Weights of a small transformer language model.
Size: width 384, 3 heads of 128 (1 for keys and values), vocabulary 3053.
Architecture: RMSNorm before each block, rotary positions, no biases in attention or MLP, untied embeddings, normalized queries and keys.
Training: a variant of SOAP for these matrices, 654M tokens.
Each number is 128 + 24 x the weight over the matrix's rms, rounded and kept within 0 to 255. Layers, rows and columns count from 0. Numbers have three digits each.

# layer 4 MLP up, 1536x384, rms 0.267, rows 882-1018, columns 128-159
147108121163123145077121166100146110137118085086149075120110102170169136155158142123154156095122
148125147145119104125143105135111135143094134096165151111105126157139120146134147103139124104091
125072142106102150149149122124123137111101115100145080135133052123140162126117131146119088154115
127148134137090103126104144131118172145109132159132119112119146133184104203162140130113163141151
158123115143075143142129139137124152168130119181116140101088093118115100150088155123115162141129
121138105123116139119088113091099159109172137118125111112113130101133126116193118113146120171126
123144142130140169136145128102094100122139145101119160082119112116110131126113150108125116136106
162154124115140153102115142122144164154146170105113136147168156117106111158096113140119118137090
122119144128135127115161160095104062116103109134151149137110128176164127130140136124108145152104
114179107152089105166138081091176130119148138154116109137113112132141102101110157125132155121126
081087105127165159148142140085093138130153133151095121111109103132125117140130156148158106128118
156166170119117153160139121146110102144117160110116140077160158155149157117097159149134141109128
149153137108157151137148098156122147170162135119148119125122182094143119119116136145122086117118
116112133107116142149091174151095092094148126118124125158118161145155120111143140093102134143097
141143071157158119140109116109169138133148113101143099138132140115099143112122133111111144131126
171168174149132076113113122111151154126133127165131120166168096153116095144070139094112134174141
101088169164137124149115134118128090105157128108156155128112145099141115140138147175140109119120
124110118116164150044161145125170123138108165112106122101143116127140101135106134110121159118126
105109121141110108121120095168087192157144094068133145105139120129079142126123139138083106124116
088138138126114179126129182157098097105163151090136121130142113130119132134099116112115176105125
108134144135143086155127128140141106127119104123113144131120125160140135119127148162127142117127
153182130154127125141123125134116134140114140188147155144122140125153067118145121145105147122174
114133163112109130118111136148106130164120114133115137092139105125144131116132156087154102116104
114087142153137103157134095084121136101118142102116146130111142097122129140143111138121117122104
085121170150146127082129135145122084142156119107097174107123145111111157114079114129135154154119
122129141180085102133139137143156124134155119105110114119092148111143139137138139142113175172108
104126115146119124128077133051128142134131100101143123148095121113111132165146152119085138098122
150072094146133128112139123093141134110141074093148176120106113150153164125101076124205105188133
104109124124165145144108148110151124111137121182083102113104143128147106155133129165113152128122
165117112137129141124129122098137148149145148154114101116155133129143137134102148131129121136214
089149143126096121126120125143083102151150140178127108129111112118128162098058114123151171113075
098150134187153145154139131150160147129128126102125114138130116124095156098128146116087069024182
146130101144109084129167174091108118126107087158136139114107123124135096127121159100158118143123
125127138149131151120169108101156113126119121169141075134122151161125106150096121122123131139143
122104118158151135131126167134118120107156122103187135136145121113107108193122114150066123086116
134132114119119134139194168161154155113165147082119174124159196121133149090107099145115143136128
135143120180131152111131112090094135159153124149144090105135146143074120157119120129129120112128
110140092158150095118163138151124144152093121122117102125143138096096127120139129157180093126130
127200142117155122147141135115144127145107116128176146138149116080144112161193115121151119187158
157125143121146127135139129144108131106138123095110157094113111139046152130142136099128164112139
109126080102154128110146057078095105098122116118104109111127161114118138093151143107148146119133
156113137141162131120127122111141124131100103125124094114072113090195116144107102145142113122095
169090086174134127119124113161127127112140117174140123121132131108108115124100128078127137122119
125151138145140111122178115146152059131094161093103156084141121108074159127127122165134134078066
123132149133113133129107102094132101129123112168133120112180066143122139142112082125107091141110
132137137151124115116123128113096140166178112133137108141118143140112132142101093118135139159109
130130124105125128113115132139144148134139138155177143139134160173131130125136129155159112124151
115136100097109133172174115115095140137171172100119097155172135143129105175175129095089054133144
091112115092107148131134154086130138114136139122126162120131125110102122120126136114118128090137
135146122150108098120107192121175129124122071138090118147117124096120082151136159100147120089151
127129101140141146151159079109116124111152161117123109130144129144139103082112116115177153158109
117142138111147123112107153098141071110107186160137130119090149110098138126103102136093101117118
103129163140125148098143100131114132125107182137129141139152143082115127124092086138123163112134
124124128144079114100081083109119141156093125132096118096149116134094153135111108119180158081117
118100148156116152132186168136132087141111124120118176161132151097126131143105098159123110136115
122160106110084152123159103103082091159129114098112091119121115099142099126144132154093178154117
163122143165124131141084104141110144141114163136089133100144110128159150120128110161123150128107
112146119141144134138125093114091186108091134101152137110097105133090135157104100127144107129136
133097132108152165129123132170062106136129159080157133130163117147095099143104123131091146098112
168119116128082159176122143127123106135119198162137120127127109124169091143100152111135118099099
142158123136113097129143087124104136130125117113160095114142079146142156080090153157129118115116
117149128149170127169127150126114152163111097137112103108144155128170143120133059116111075137108
105105134124119129156135108121106146146104113158141137118097078134146100117144122111154097163158
136112102123103154141129161130130148112087143107170145171147111110127121162138155104092122102138
168074108126152113119112117149128112131139112137097106137088122143119131092137095102130160092146
176121090151140143107137112149127075094175114091121136107129143111127131141136137118165133117167
114183142099127116117132103107131140112144141154162123142104115115105105119103123092165144126120
163123133137099164121113141130128122154150157125107100146134147197206133115121092105139125140117
154116113131086103115144138141103090119135099158153123116105141165147116127109130073121146121093
152106134102166140142139138124148131123072150127061138085097166138182120131137130088153098160148
119121146126151129115129119140103135110129127148159128071144150166125158135121136100137118140118
142103167152121116126076153115139125138145092116125164118092125106133139146113114130130121126101
132154119128101148142160143136112121132088095133128154119136130111083119155132131128132133162091
179142100107157141124125118144159113117119120110135129133158142107124135117161132117122145145149
106120165110159132142102122119085131128125102143122096131138124086151118126111135114147098121138
091158127116096151137158137128131116103143137133114104100141123086147163129141123140086137125124
119111116118093130136148117139133165153101122101146128130148124143138133124164134132106104155138
166181129106100162117161140126149113174097139104141123141162121114125176138161124120099086127175
142120120122137108111172063098093158124107114134104115127115094132113119126125159154091119111120
138189075157137142100136109048134142121183173117135129155091130133086164105120129138124135099088
125124147131157108134116119161113133088130139164121124109115140145114123115161177096135107084137
100107091093129160151110135124089090104143164086117143123115155147127120108129137120128129133137
135141104122104162143098104123112123119149082084156138135151147134118147155134101142098096147128
140127120089140125146122137092073143128121112101138113128118075126192131125170081150127145125140
146145144134125141128141035141122096149171100159155127116086189137149121105126097110117104153130
156137149124164135124117115137135144117135166120092148105134119128126120113109139119121152112147
144089096097144135135102125105156138058165124142126137143111100135160105143117098117163116131140
134128169108155102156160074122132131137092115126152090109082143155120081124118156110122157156114
141174165145122096128112089156114142139138115112119171116143107087132130119148107147116133148129
139097157081113097152099135142167115157138116146126129181144132185141145110154124146086117133135
073127124081098151143141128121134088088135137140096122114174155210145112156133147138120146080096
097174131101168124131127111111134143176187155105139127132096115119128131140113123114143101125136
123119150106153142120120150120126106147106143127123108140114104144086151102145131137114107088145
137150155127127181112095126149148134164117145124115180153095140152156121134123080098117124163149
118139136160108152107091146128120104098141128090185132115168159132185087157072126126162119134138
150107130171120115141151141118118139157137116169115121103101156070134130153139134130164122105131
140085123116114149130088155112094131151129075121132132146093149133167100141104135139072122161158
130100145091117110126148135133130160140146145129160196159142125093133142133127108092114070120103
161129157117132144128090137129115083151127133136113116141122106174115112145120138127121139130131
134128078113107081133123167172093153140168113124115134125073123171101140112115121111124105125113
147113103164108082165117174168121118175095151117094111139124152113114142135184153169128147121136
120155143112132107099130162086095071105152130138145132141115141114199087133128114098141104085121
138169122064134128120131117174162128146151160097123113151154102115145098153145124133140154123130
108070116082132141105107134121107158079108091052109152140125148100158104131180085116122059145144
159120125143095111108157115140110166138143131127075127095141118115160144098141118165107153108136
109109167131127184166086155147120104091111148137082151124125146122112102120137138154145093130126
125158133120180145073111113102135113083138090134128113102159151149153188154174128134145160118141
082100145137071120143107127120130140150101138122121088120146103135129126123150133133143120139126
079137111140103097097155142156084120140104145144120095163126136156113129134118150120123112095163
155086113117132139185087147144128106141077101078116135143112116138106112131146091137109151110151
152143128115124117153143101126085095167118162151160088158140144150140123158123132125124182141123
093137083159176134119123149145145077126107099124165164150148136119128127096157159127109121116092
125155146139139139114138122148125125091115142147145110178134096114154080156152148145172098140133
128098141136158112117110115100151129091130137110153116109125091180093064104114125121149126095133
112108115128106114138179093135108116081128081138122093091106170129133158099110163136124146083148
156128099155126133144116135164136149100144128125123143141125142102113094152133137135105150106113
160165139126125116130119113111099152114129129118138152150117128110145104137118124214117155166120
113140123115149147089100165079087151155116113107132166133146165145136151134144074083092134128129
139147136099182170155118142092135093114145143117182143121096175072135124135129129112167070158173
187164139104130133124132139139118141122183105160118151109141117155117142110103104121166134103106
163129120124127112125124124134137121152141153120122120132118136114107098133135131109118097115114
126109092147142138160108123130111147120156138152144120143178133068152110132123166136116066138094
135113135157135137143101071142139096097141146148083142098137116129143102154139169159142123150134
085118132125176117105147132137145115154139137091130126141109127138154114131143068135085148144142
165084139108135136112147131112119137155131088098122131174152153129115117115120150148122131130126
137119117132113109145107114112209137143161085108110129141107133153115131179111131134078154156045
127108147158120123128106102106145125101138091141121133116114124127131101140137116097158117119104
152127071076117146124103080129122101121131126110097123153137105143147169141144135128125086156151
141166149111118146114115109152130093156157112093150120120146174161134134092089185133168132151119
112090105129104086127120137107115126104151128132135112124082124178135136088135134131115108149087
131113116156124144148108083157132149119138150153101134113142108083104090114108134134106127098128
168113149083118097150107150168154138120137125133126150129140121074117074089152162120114141150116
101083111139117103132135111096168139078146127138128141119111170131131132085120106146138167138116
164098122152094139117149097123145136082121146123095125132087100134153079164177108144155195139069
137106139109108097112154107098160159130149131084173158118136157166120112114156146132134085133150
121098127117175155153136099103105189144104132120117145133135121130101120132112131109115110166156
118166118120129124090166149119133073102161073151130197136115130133166141138154154120120095106156
# layer 4 MLP down (transposed), 1536x384, rms 0.253, rows 882-1018, columns 128-159
150128131147129187164117173136143083111147153131107100116141148163085150148164089136149129138125
100124120104102144114141094112129107177094145080093142101132150159126182145125081147146117121142
095172152148138140121111112153136134124153188149102153096158148189155150145179121110114123154150
089102100118102096073145142126101177126097166126107110124167121140148135133174127102127161139073
107122134101137163148147118142118140159144125117127131100156132103146117131115147162087115159107
064178123167137181149131133085142108118131172131127127134157141157096147122156126090128114152107
109163082118114136149096132142129103163123125142103088180118143102137122118116144098109132138133
129107138128125109115116107150109174092189174108143064136088160143105113158110146159134120134127
106149091132068133177164091128157105152110166121140119100145120098159103124127144141141094097098
187135161132148156122158143125101102115143140090127107162156125168079121158187086120139147160121
114147096163111089110125140107118103165142143141068092149128118163139111161114136175169156143147
114138122118119094137123100131152121130139103118113140122119129136161100132126148142101160148113
146184140129150112131072136118120130113130118135186143124122132134122207123105157126108116115188
154102091135112108131059069106144140079099151149142169157130159089113141147128142146139130119117
103123134117151094138082101161123138154145137109153100126137100081138111112172125149139184123126
135095186114119134104134177099100164092138139122133119122118135142092109143113098128129072160152
127113188139110152111091115112156144113131162101128130181115170151090112114160114116143137152106
132147120118137157135177110152132164154171133079131136114115142171114154151137101139106137103140
145142117136155139193142091140106116115116137095119116093104150112045128076093083153172127134085
104141126100121115112109155130129097137077166144115145134130151089130176141190120116160135141121
159150130119142146087108141094132140105125121085090142186139140181173168131147113138140109134133
139129159100123117142141140138154125110144114090160113151133121129131153131124105135149079104127
131143151119132143114102084119107132127149138092158114137168130170141146106123132054129071145096
152130134135111123122091117097147098130102129166165130144117091155150145150089144071136130124097
129111126152119107157177133139170115155130177183129177137172112146153110131152137123100138141140
129142143114128161117162099097137116120149119107145136144120132137106126130169112107094169119142
157162177135137141103130124132139139084160129122148115087111139112138139120097132139178127106136
183136134147135138119130181125075141118101121174075161135112104136156144068103114165129137171125
122168096139137150134164120085090137106122083140128139164150134126098155134135139149092119138127
135137102074101145130166138113109102110119137148110136127141127110141111128142141139139108114136
141103139133156102141137139114094157155132117137114118148108121108097153111088147151137138104121
135118138139117127097144131162142105144122124111113113100095154129114125139118114119146114175163
145130103136104116116139118144108106108102090142152163171133128106120090149137174109098135130110
129143111099104094136076170102118111102137124158102156158142122126127132095131114136159135111162
126117137135081112106100101135134106143090145141088144115098117135107129129127113151135139130104
138144156155131161122169129135124152092081151140129099173152161162099151167110095181159117148163
165082136136106158144132122141126178102126146105118130145142163109112125136130145132146063152106
112169137148112127181128129116114128123145172133151144140160123126097106117101124122164096149141
112081164087149126126136146101117111139143134119121177147091145105133109149131151129135129155143
094110148125115091155113104144115087108118145127136109103132094110111148095148106131120165148108
128167152134160119140118148093162119171134164149120119091151116140154125115097144109131104074092
115131139149128138121165151110099082133116134147114092110123190114122128113146138104126158101089
114130093132132130138147147105121135146084164143124168138170109092144107142156121090091127101129
125135124115157123090116145127143195090113119137170133126150144146119125133128094119113108120121
127112128148116119119105127123124133144096144113077127140129112157121076133125119144155187076137
153132133140132142106111113106138085105135112120135152168135133123144090126120173115153150074103
141127173149149148120107122122153169115078155124093132115095177184119127113140145095117125161093
110123130090117133122121130115140129113148146107095137112137156130167134156086118156133119135132
133135105080120141141152125146119130135129093129116092156139145126073103090103157107122115140106
127108112157087113128130150138121084143110086169099131104127073116112143111179174179126099155162
163136105150130153165108127146140142105137112137129168134109112137130135128129079107123168085136
145128137128118152109132088147148099162111186116136131170096156143127149128121159113141103071138
133150126145119122118171094113146133119137120169082132156113115085136118123151132143088153152089
158122105120151125153142162135115159123136141114152102074117147115118109154120096127140138148169
136122148117104100147106149134129133135130138094096124087164098120117101165133082113140091158122
101086085126149137099146112120169138133083109119119097142139124081135122126111138156079137152145
174156127171119148129137116125139124133134118096131114136130154112101148121130130119119082115058
118114089104111109127134174135124130148133114094129164089131101130115134108143140143114139182113
114092138137169159120112158103113125073200141133106111198101122139119135138120113119141117123129
116138161129134165114113153108124137126163133153108128120115182131176131117198126139135122104171
142118115134107104074073159140115125118116138144128153160151149142178140102097091131167098108121
119148121086138129120135165147135160151102154088136116147145124131113133170162088160133161136118
111144135126101137121093140135140144143165092157113128115150126090091078120124155144155100106116
140103116129151148171140140070169141138158106112133123151179139152128115130119168115121122105135
118138109100095094101125114157104132131159141135196127129107130130074140086157138148174140139139
132152151126115103137112127096130128147118087111153142119159150169161141106085095131129087128118
181155148107139146143092132144122113113120158095187114126153123109109132128095131110157103116110
147137120114134132089085176141138153114141119139166153087135134101141172118201144121086130141082
146119090129135163068085159122116101071124128171125121133128141156163126133117135118135176140102
080144133153127133120107142135150107119114162147123134127138129129144151105149103164135157166138
153090111132190119101157176097148154108128172107110092199119166113145100132151124138132120147148
117146116152151119129121103178134134135140149138123080075130146084128145144118097103160105159133
114136100146138121144089162109161139186132141111157132130132133093136076133105116123145109136109
078110164126129145122140113132075125105149152150123147095084166098152167135134144115100096106122
100162187115166125146168109124098114129138134103094127114141140158131151149149139113129135107108
121128119160131135157132124130127144111138123131126115127094111131131112123155135166111138128152
144129182139102135141119111102112127115073107130148117109173199115114099127131121135122186156116
148139162123147124177131136155141166131136145135122114125145089139109131142142084154134128144130
141160105111124123134142104118152122156109179096106110160112115133123135113112137126101115134187
073131114149126108131141097088151131119132111143089155129104141184097101098115127094143129113122
117177104162114138109119156174127135131126083114108119150160107110103088131115118127097112127088
145140059119143107125116137118160141120090091155129166096158120107188142125123146128103116092088
122107141078136103124083069112120118132154102131156108153103125102138123117112155149134111131131
152149107169125127128137147095154062147161124139125053142130066113148135141117130128138104115113
123121130133160132154117122132168150153109138163142116116104191115088124131137114172143150124164
161134134101165118109115130128108120078155137137110125091123081108111122122147147136143089152140
155159158110125125114144083102144104091110187163122098128094127122151139172136140109177096120137
106118147142115068145140096130092142160123103106123138149129126154166113083111100140166103116121
159088162114095113165126122123134124113119112124154100124139093102159126101114101148192160092103
150139094162117135126124114111111101139119129123122090085158140111125096103114163120136098111131
138113157112100088177108156099153123123089146113113137124190176075123090120147127164096115100106
124097109130132135134159111138136092117133080108134127148117136124119091163142137064165139153113
121120132120098118146117133117123099107177093134124088150137157142116129106106138130150166181120
102154141090083111121094113070106127096122074091136137155108144103115120131110135109167147121123
150118178098146132138102094152130106095163113125122116152094141171149122137135125105127172111089
155132155114075118084143109148095118126120090111123172087144138097133112133137106130162167106143
105124141136127145100144105130164139174120136125170135168098156135177107187110144142118140134071
130129089149101145121109127099106107109147123136106147106183099119127084114118146092106124093073
088088150108117115137096138119110128098140167121114106108177144088129120129129136103123112105128
108123167120130175171101155121118096122142118114108111118148139130129159162137089146186177135088
129091154170108124120141128129143133149139106135120117121077124151132140106172146112092121138148
105083120118119130102136119139129170091131125146119103096136166151113133121107114126102103126104
114136179097122128133123123169074124109152151143140118134128123117120092133113148162130130096105
138112114132157151117049121135140113133101135123136130110124123117114125118083133139140120099130
127134158098169122091099135130114141076096125158130102113078122096142157085120140163137082145159
113151147110110125114138098121146109132113155126146159138162134104144108136143110125135111159130
151121135120140143121126145150112123172144158080125148146134187114139101080122138143112120131110
139099146142164132116115106113130151121140131109175143161144100119137057138120141114146153111129
118135107139121135110138150131116144106121111136142139150116128127120167124162102117120106140119
084121113123108103173061141114126115141092157158131118148176131122110167178098086119079116166152
108104080132116169118175131119108155160142071163155092101128119158142152128142090150151102169107
133111124136087107121144152112122101123132116103122122177108139117171136161136163129140128115082
138110153124156135109121134149144129123138156129147140152100135161112103176174115136150125144136
154122089118186131118151118084082116115127128124171134161150156135169141082096123076154133117133
135117126137164169162146118145074093159112145121115114130140091102124117132135140106103134081146
112139135157112141135101162134150135132107178109155150140137177120131080169122144101102113126149
129120099110110133126141161113156112125143149090135113143121127096136196134117131091135100143133
151102126115129130147127164121130096147115155113123141089130114147161119116150133126103191125150
151131136151142136117103159116131128159141109116150122139152106113084110155122151140157138159113
102135106170115127186141150131132177142111144103122108100091136103121133127119078128148113127153
108195113144098143112116106141157171084140133101138134174119139108120130126117103167141149148111
114100052132095129109155150179135160111131152108065138111129147128131125119151130102116157151115
109122141138149133093127151112137116148107123145135154092167090122192147113104121129102076079151
117089163155092143156136123110132143174101156122104117127133077161101089143102116106110166139152
115099153148112126139106097143145114135156143151134104161116123131117101116140122120154154152093
091130084115157153130161118114118138163159125153130095161128093106118114111137122111109101133110
123128120141077061104136171139132140099147083122153159108158123110114121119133095109142131122146
128151066159135113113118165123138118123130131122105146140098123108147105126157120151145124126163
159109122113144145138148143137090133128143122141128123137153120096136092144144150141109124152144
157119152124137155120154151143122110158073127141168130172147106120136141124139107117127139134136
130143142105113139125165134121130139097105142086146103112136157112153116086121122171105111117146
126169112124154142124154137152070110158090118148128120146133121115103099098104143096126115101116
154124134138105112132150113099128129144112111108132091123126117120114140099133149147130096120126
123142118154153128078126153146117155101102145140107140112105120097144180088141110118134116132098
152146131165118047129138107134167166118097118113122112112131133120138098165165134106124094133141
136134151152091124158086163160128160145101119152107112099089109101128146111141098150106160117140
099129185122145078152152063111106116105129119155107153069131087149113121110120123140111132170167
# layer 4 MLP gate, 1536x384, rms 0.257, rows 883-1019, columns 128-159
132125147121169111133059117122089136107133104130137115125129121140084133144146134151129146143081
108092141092124116140101110158133132121147094151084157171155131081110099112124136146143194129166
133092136150151122115139120118120141145117107139127148130158113129161132100097124135132122131147
099097115147090131145131093128141171134173142115140141087124188113148100116134144103144116132177
109124139133149183166175110108124142113148154142159118111131108141117134113132110130141098136094
081166132130143129137160100125127141102187159112123125124092128133131086167112071162147134114157
124063120097148121137108141122089086147141133127137135172123103110127151158103129138099166101096
108120150071137137171115074117127140124126114172112140131106184156134127151135135076123108104133
152126120109132117096106155142147146092137142137134143165096134101095127156133137092103148154121
133086137161126146124152185120101149153125158101105147188059150124119128124162130098092107110107
129152144095135088132134081153143115146145142114145129103124130129105153171142106135169119136136
087141144169107144133111188158088177143162114150129081124128154098141114107103145126127150105142
094101126102089119140140175118133046170108131184184109133141157118159143121119130157149121115141
158137130129110103089144112099135141128139136097125133135125132141147161145122122128112090145123
118110110128103130167141144171119089144116131118133143159084135119149156158149121158129134112141
162103134136138115144146139145149147115213134131130152124174119151150140143118091126173131115118
086124080138135190080149145127135155092146134154130122112116116106131100123141130161152138136115
146168150119125076092130161182185112144173123113132104147122136146157121110175141142128110168108
056062112128142112154116173160130138120130109128105131096182110126147143136145169126102119127118
152139132126118142132120091087173115128150161119111136128127155132111139104155105113157151115146
118167078123165135101097083142158144123124103129106151148114148131141096110098144132115119111132
113172108114126144171126121112143131095122108133166130147085102125135130091134112178106093142115
120116116101168167146174137181129148174122149174128117108158096146117157135120144154151127133124
069161150097145127142139158112113143144137133146157135143127125120114166105134194115182183095171
086163138162104099139089163126167185158114085133103197086089175147147129148121127121112138157077
151111128138132104106186125148103111125115166141113162104134151111131096124137112139146145129114
099090122118131093187122141146112132125127144148103162124147105136128092133152147143099132129131
133068141093146122096099137122105149135115126113127087147149129125121128098112098114119079121124
144083149130123092193110121147106125187133135125143087106123113155126131149106157165150182178174
157148154130095133124153098108130164106129151114105119105135124077137106114143113107150133122132
094143107122067118096170134132168156173129113122147109131148150153140156079128128116166147110144
125099137122162178115090169162094143112113142133093132088143102157169107110152100141117154158149
130118111128148122107140080093139138097134110140085110067142125127138102082145129142157156120104
126152120120103127146115113132107144132161140108129122145089152183142132109194140135153137129101
129112136146161120119126079138150133151133143127122149066170151153151171153125143119156112143154
108171102101136145167140178142136103117174104112173114138123141148109140171116127148101105133101
130124128138147135173162142141094147158138126171127115155126136155131128131119103096152128108169
099166138166120125123121136156086136080110077146154152121152133129109143097111155189114094113141
142098130091137122156132100138131116136142133152085140141108163131086100124143137112138114155149
099146179139157120140091105123103104148140131123119103100115143150186144072100172120087115117155
102132136130139125098183157114132073106165151130109081123120122161134098126164131097107154109150
109135086150135089142098145113167194143098125181133134143143096154133162130145115111112101093147
129119135125155103145151149125128100162116152131116140109107091151154097125108148149161154141124
126133109155134071099130152117119100110148148137113121117135174127151126115151153115169148100134
121121096155146102171129154133122143133125107114145146114114136137144106134146138088124129114157
090146094126131111117120112094116100127128146133124147103150126125108145101093171112083127156146
120127148154172150129169123126110122122169099082127098107150119131159148097158095123125129110114
129113160133169118102160170116133103155188113161099089142175102146114089085108149129138142138132
138120118117169133121096085143136071120074125136117114108149166140153127161121106096148127066115
094137125115095132118125136145128112147139161152087081071081115096110140103143133061101120108144
124125126099138124117145153131135162075105123090104102103136135143129141171113115166160142132123
163179120162120148134111098152167193140135129147120144153164079114185126114116156140126143083120
180124150172144142164138124142114134147126144136119107114160077180088134091140118133136146115108
101138115090139177131141113094152136175109109177146146121060152143158112094140160111127122127141
130117098104133151137154157166166189116128160136154160166151132160122095127155118089093118117156
186094100121124144115065135151103113150142135141169136127099141129200138178108144100167129101125
132095129098139110099131111137109124079111101101113151123110140107104142142128108145102168143096
097153130144116110109105140143150102119114141137092145178120097132110136171145094097081140141115
142103088105104136119118138162079092129151179119140138098116136092102103131081145085155131129143
125144139141118107102154135177130169138149179144146101137119153128161159123148146113122084136104
080147119149114144138137129116127142130096092137160170163139141159111118094148092114118114087135
087133133124170097109132129125142123103123113108165138128128138116135108113140114125107122165138
109121141150136137129144108179132127116141157091162075159159092101146127167121125124134119108138
110125156125127135108123098127103091077149147110132085086188163108158156168138124158133149133102
122109134127122116154142135138131149128118169147157099139125121116109110070144175116137107114103
112157149129097133122142130137111116102141137143122120116099063146148158077158117179130095101093
123140062115135120186111142143104141117109113137075108130130145094117095170127120139117116111149
064176114102131100122153147108133131186146094130110085073097122125140113113114146170138101165150
187154117116092116151126140125144135110113139097149111155107154144139135135097119066077123123087
145109122117108171161121111148152147124099131127120146134120092148119148119125123110187136080090
135165128091137104114139144125152110135083131129111138092143145141114118083175127106128136150096
141134161111150104121143123191130105128114134102078116164113113164157124127064113092060073107111
128092136149137095132125157147101106111133132149091132135110180149162142136128141166148108136123
091168110127101144112117153128114164121164107134114132158154125149114161138137110143085111098123
107124125118110181125121168159106109131171089136095100099145103162099124142115116163142094131146
069110146116120118062129135160134134131114136149157099149148139069065118124107112128107124133094
105134153114087096164099122151164119099141125131123135161144108098102127089160110130107114096122
128142100080074111149128139119141088138161115134143135145122126129099139130180140141117102100140
135136100169107110152104120167117107155120132109131129109116134150143149088145149124092141157144
157117139085137128133154116137106126113157175121108106118118126137118121138146131109149116126149
120106102141104120126134126135092108149139149138130111106145150141132148108088119144143151171123
134146142110149128087163114141103148129152126129109125126106090113132102144141164129119166159136
114121110128116104135122122110162113115169162141105128119176094097131107152158148157101123127183
137116141130153158181172127159155116121161101122098145143148117140123154154143109099090100135126
113123129109084121118129134165114145172109158154134138149110114191144162140109111157100127144159
131109118076139119154122147121127085094110113125126098121170137115140171122124128120115066155134
123163114174150143151118130110114152188152135128090086132115144090160142144116096140110136138128
094131084185149162118144125149099117124112162160130085130134129098123105127134137119131156153134
141107171075137114141114106128159132095158129122133151156139086120082116143097131109089141101102
088176101075089104135112068090079131131128124119092135144122130131193108134123150166148151118136
111104102100126155112108168123128183132175073068160137107135091184108134170108132074156148119135
146115172151093120128109127089106077124140152167088120171146086135135153128156139120136119125126
124157101112142131147111123144147074141106093108117136125103110130155114104141148151136105155113
117126139117123115157155133146128134135191129145134163132131128122140130130079133109115064116100
118109080145121154099155121121138159122139134157148064130124103137111128146124145122103139112134
156110125095146113161142113107135142143096110100147146131140155124161110109144153126147097129078
123158116129174122128125144144124100090160173120109108171101115120119086104141102087132116131150
086173150138173146121167131153135123097042135132105132143138107120144151148143088113112136119128
144133120135144121140133167148109136162147144127139103135120096138122127122120154127122134106140
157097139166093146118142126166111120177141115119144152110128109116133107156112151155132134115122
119145129087133138090128101131095139118131131103138131160111110166065186119151122125131187110115
159107124176133178096056144130094149080100121124155153086149103138134122080067135101122107093111
114126147148166124126108108136104146096138098178155150103141163131147128091111130167136132141116
116092129136126099142139142154131133161131145144112140151133120126132116148150103148150132119123
169121100122094152147166089116147127140152120136122120125123103141105174114104138061130142138148
142111110125100133158152111110141132132153117106104123084110102139118127143138107147125170141141
103094101054077127102117121139152181159152125129139142114117134113137143115130118138089131115106
141158110097141101116102111131148087132119149085113120168114110115155185161149106138150156165117
123163130097159131103132146131092141101157145111107109142133144115150104109133135090164106120138
136112123095147144107148121174107135118135112119139117157109114133180137095140164118147110106104
127124067170108135079114126095099110144138130138109114133139115096103176097147133109161167119064
121082158142161097133100076124118124186133129152127130115139116093121174164131114134133154119136
088099170133150189132122120095152141156099164139122137101170163158103154086109093132118132148142
146143133113070151147090123131059112141127137119089124128141118145163137156186096136151141107124
131086141093110107129145100088090119113106116170115112164108148138131144128178122148109155119141
123121118128098154081167120105135109149127144129046162130153135135128128122162111121126131099102
074129112106127134136171117116110162180139142175126098134153137134154137146105114143165129132144
093130195147129112112122145156114161116120134118086127181168139128135098180123125163095146140127
105122095131182090144134128091142147130181079108139127112091164098131102101111143118102124135134
152154091119080141100151175087101144111153153103121105119116122088126131141111134139122137140087
104148118168129156119117137129112179159106100149117105127139161171109138167157070178125160134120
119129129091103171163113140156131104084112088119178116116101136165165130077101123114117123112113
136146123171083123118140123192160149175125101151096108131125165144130116108151097149109119110141
134113136130155092094090120150120134123147133112133121117139150117105125096190098122132133138126
143140132097109093125186144131133113086147093133144176121110132198069107121135113152124097102121
181090140134100172139150158121145153182139111141113164152164114142122169100107148140124143088149
130137185141112143112168093158099189194100117064176105109095157159138133114129082143112173138086
109106181067133177160103129146139126136138143112138136131153105120120117164131138121138136082119
117114115136133113124151156150125157181104103115107145108073145174147198132150127142120117092131
140120121140112090124092139086115110129128119140113134115102097161080057122138143172109085129143
142121138154116155073095134113146094141134102126075111157128111176150129151169091149158131094104
138107163169135059130138115091117157157135162158167149105120121120135142133152108141183166142137
085146139127133111130071118141145111157110117136190140174159125071128123152139140078120085150167
148078130140129105123144108122134150157075118134134107119112160135133121106131110096113123132133
119130161109122150159134112122061128144122151122095139096157132138112124138156103126125115133129
107148163136155133099120120134133098138108087137083130120150126142141154133125097128148093130146
140109135165112146123115169107163129158151118163075136146092144150161128145166144153160122119150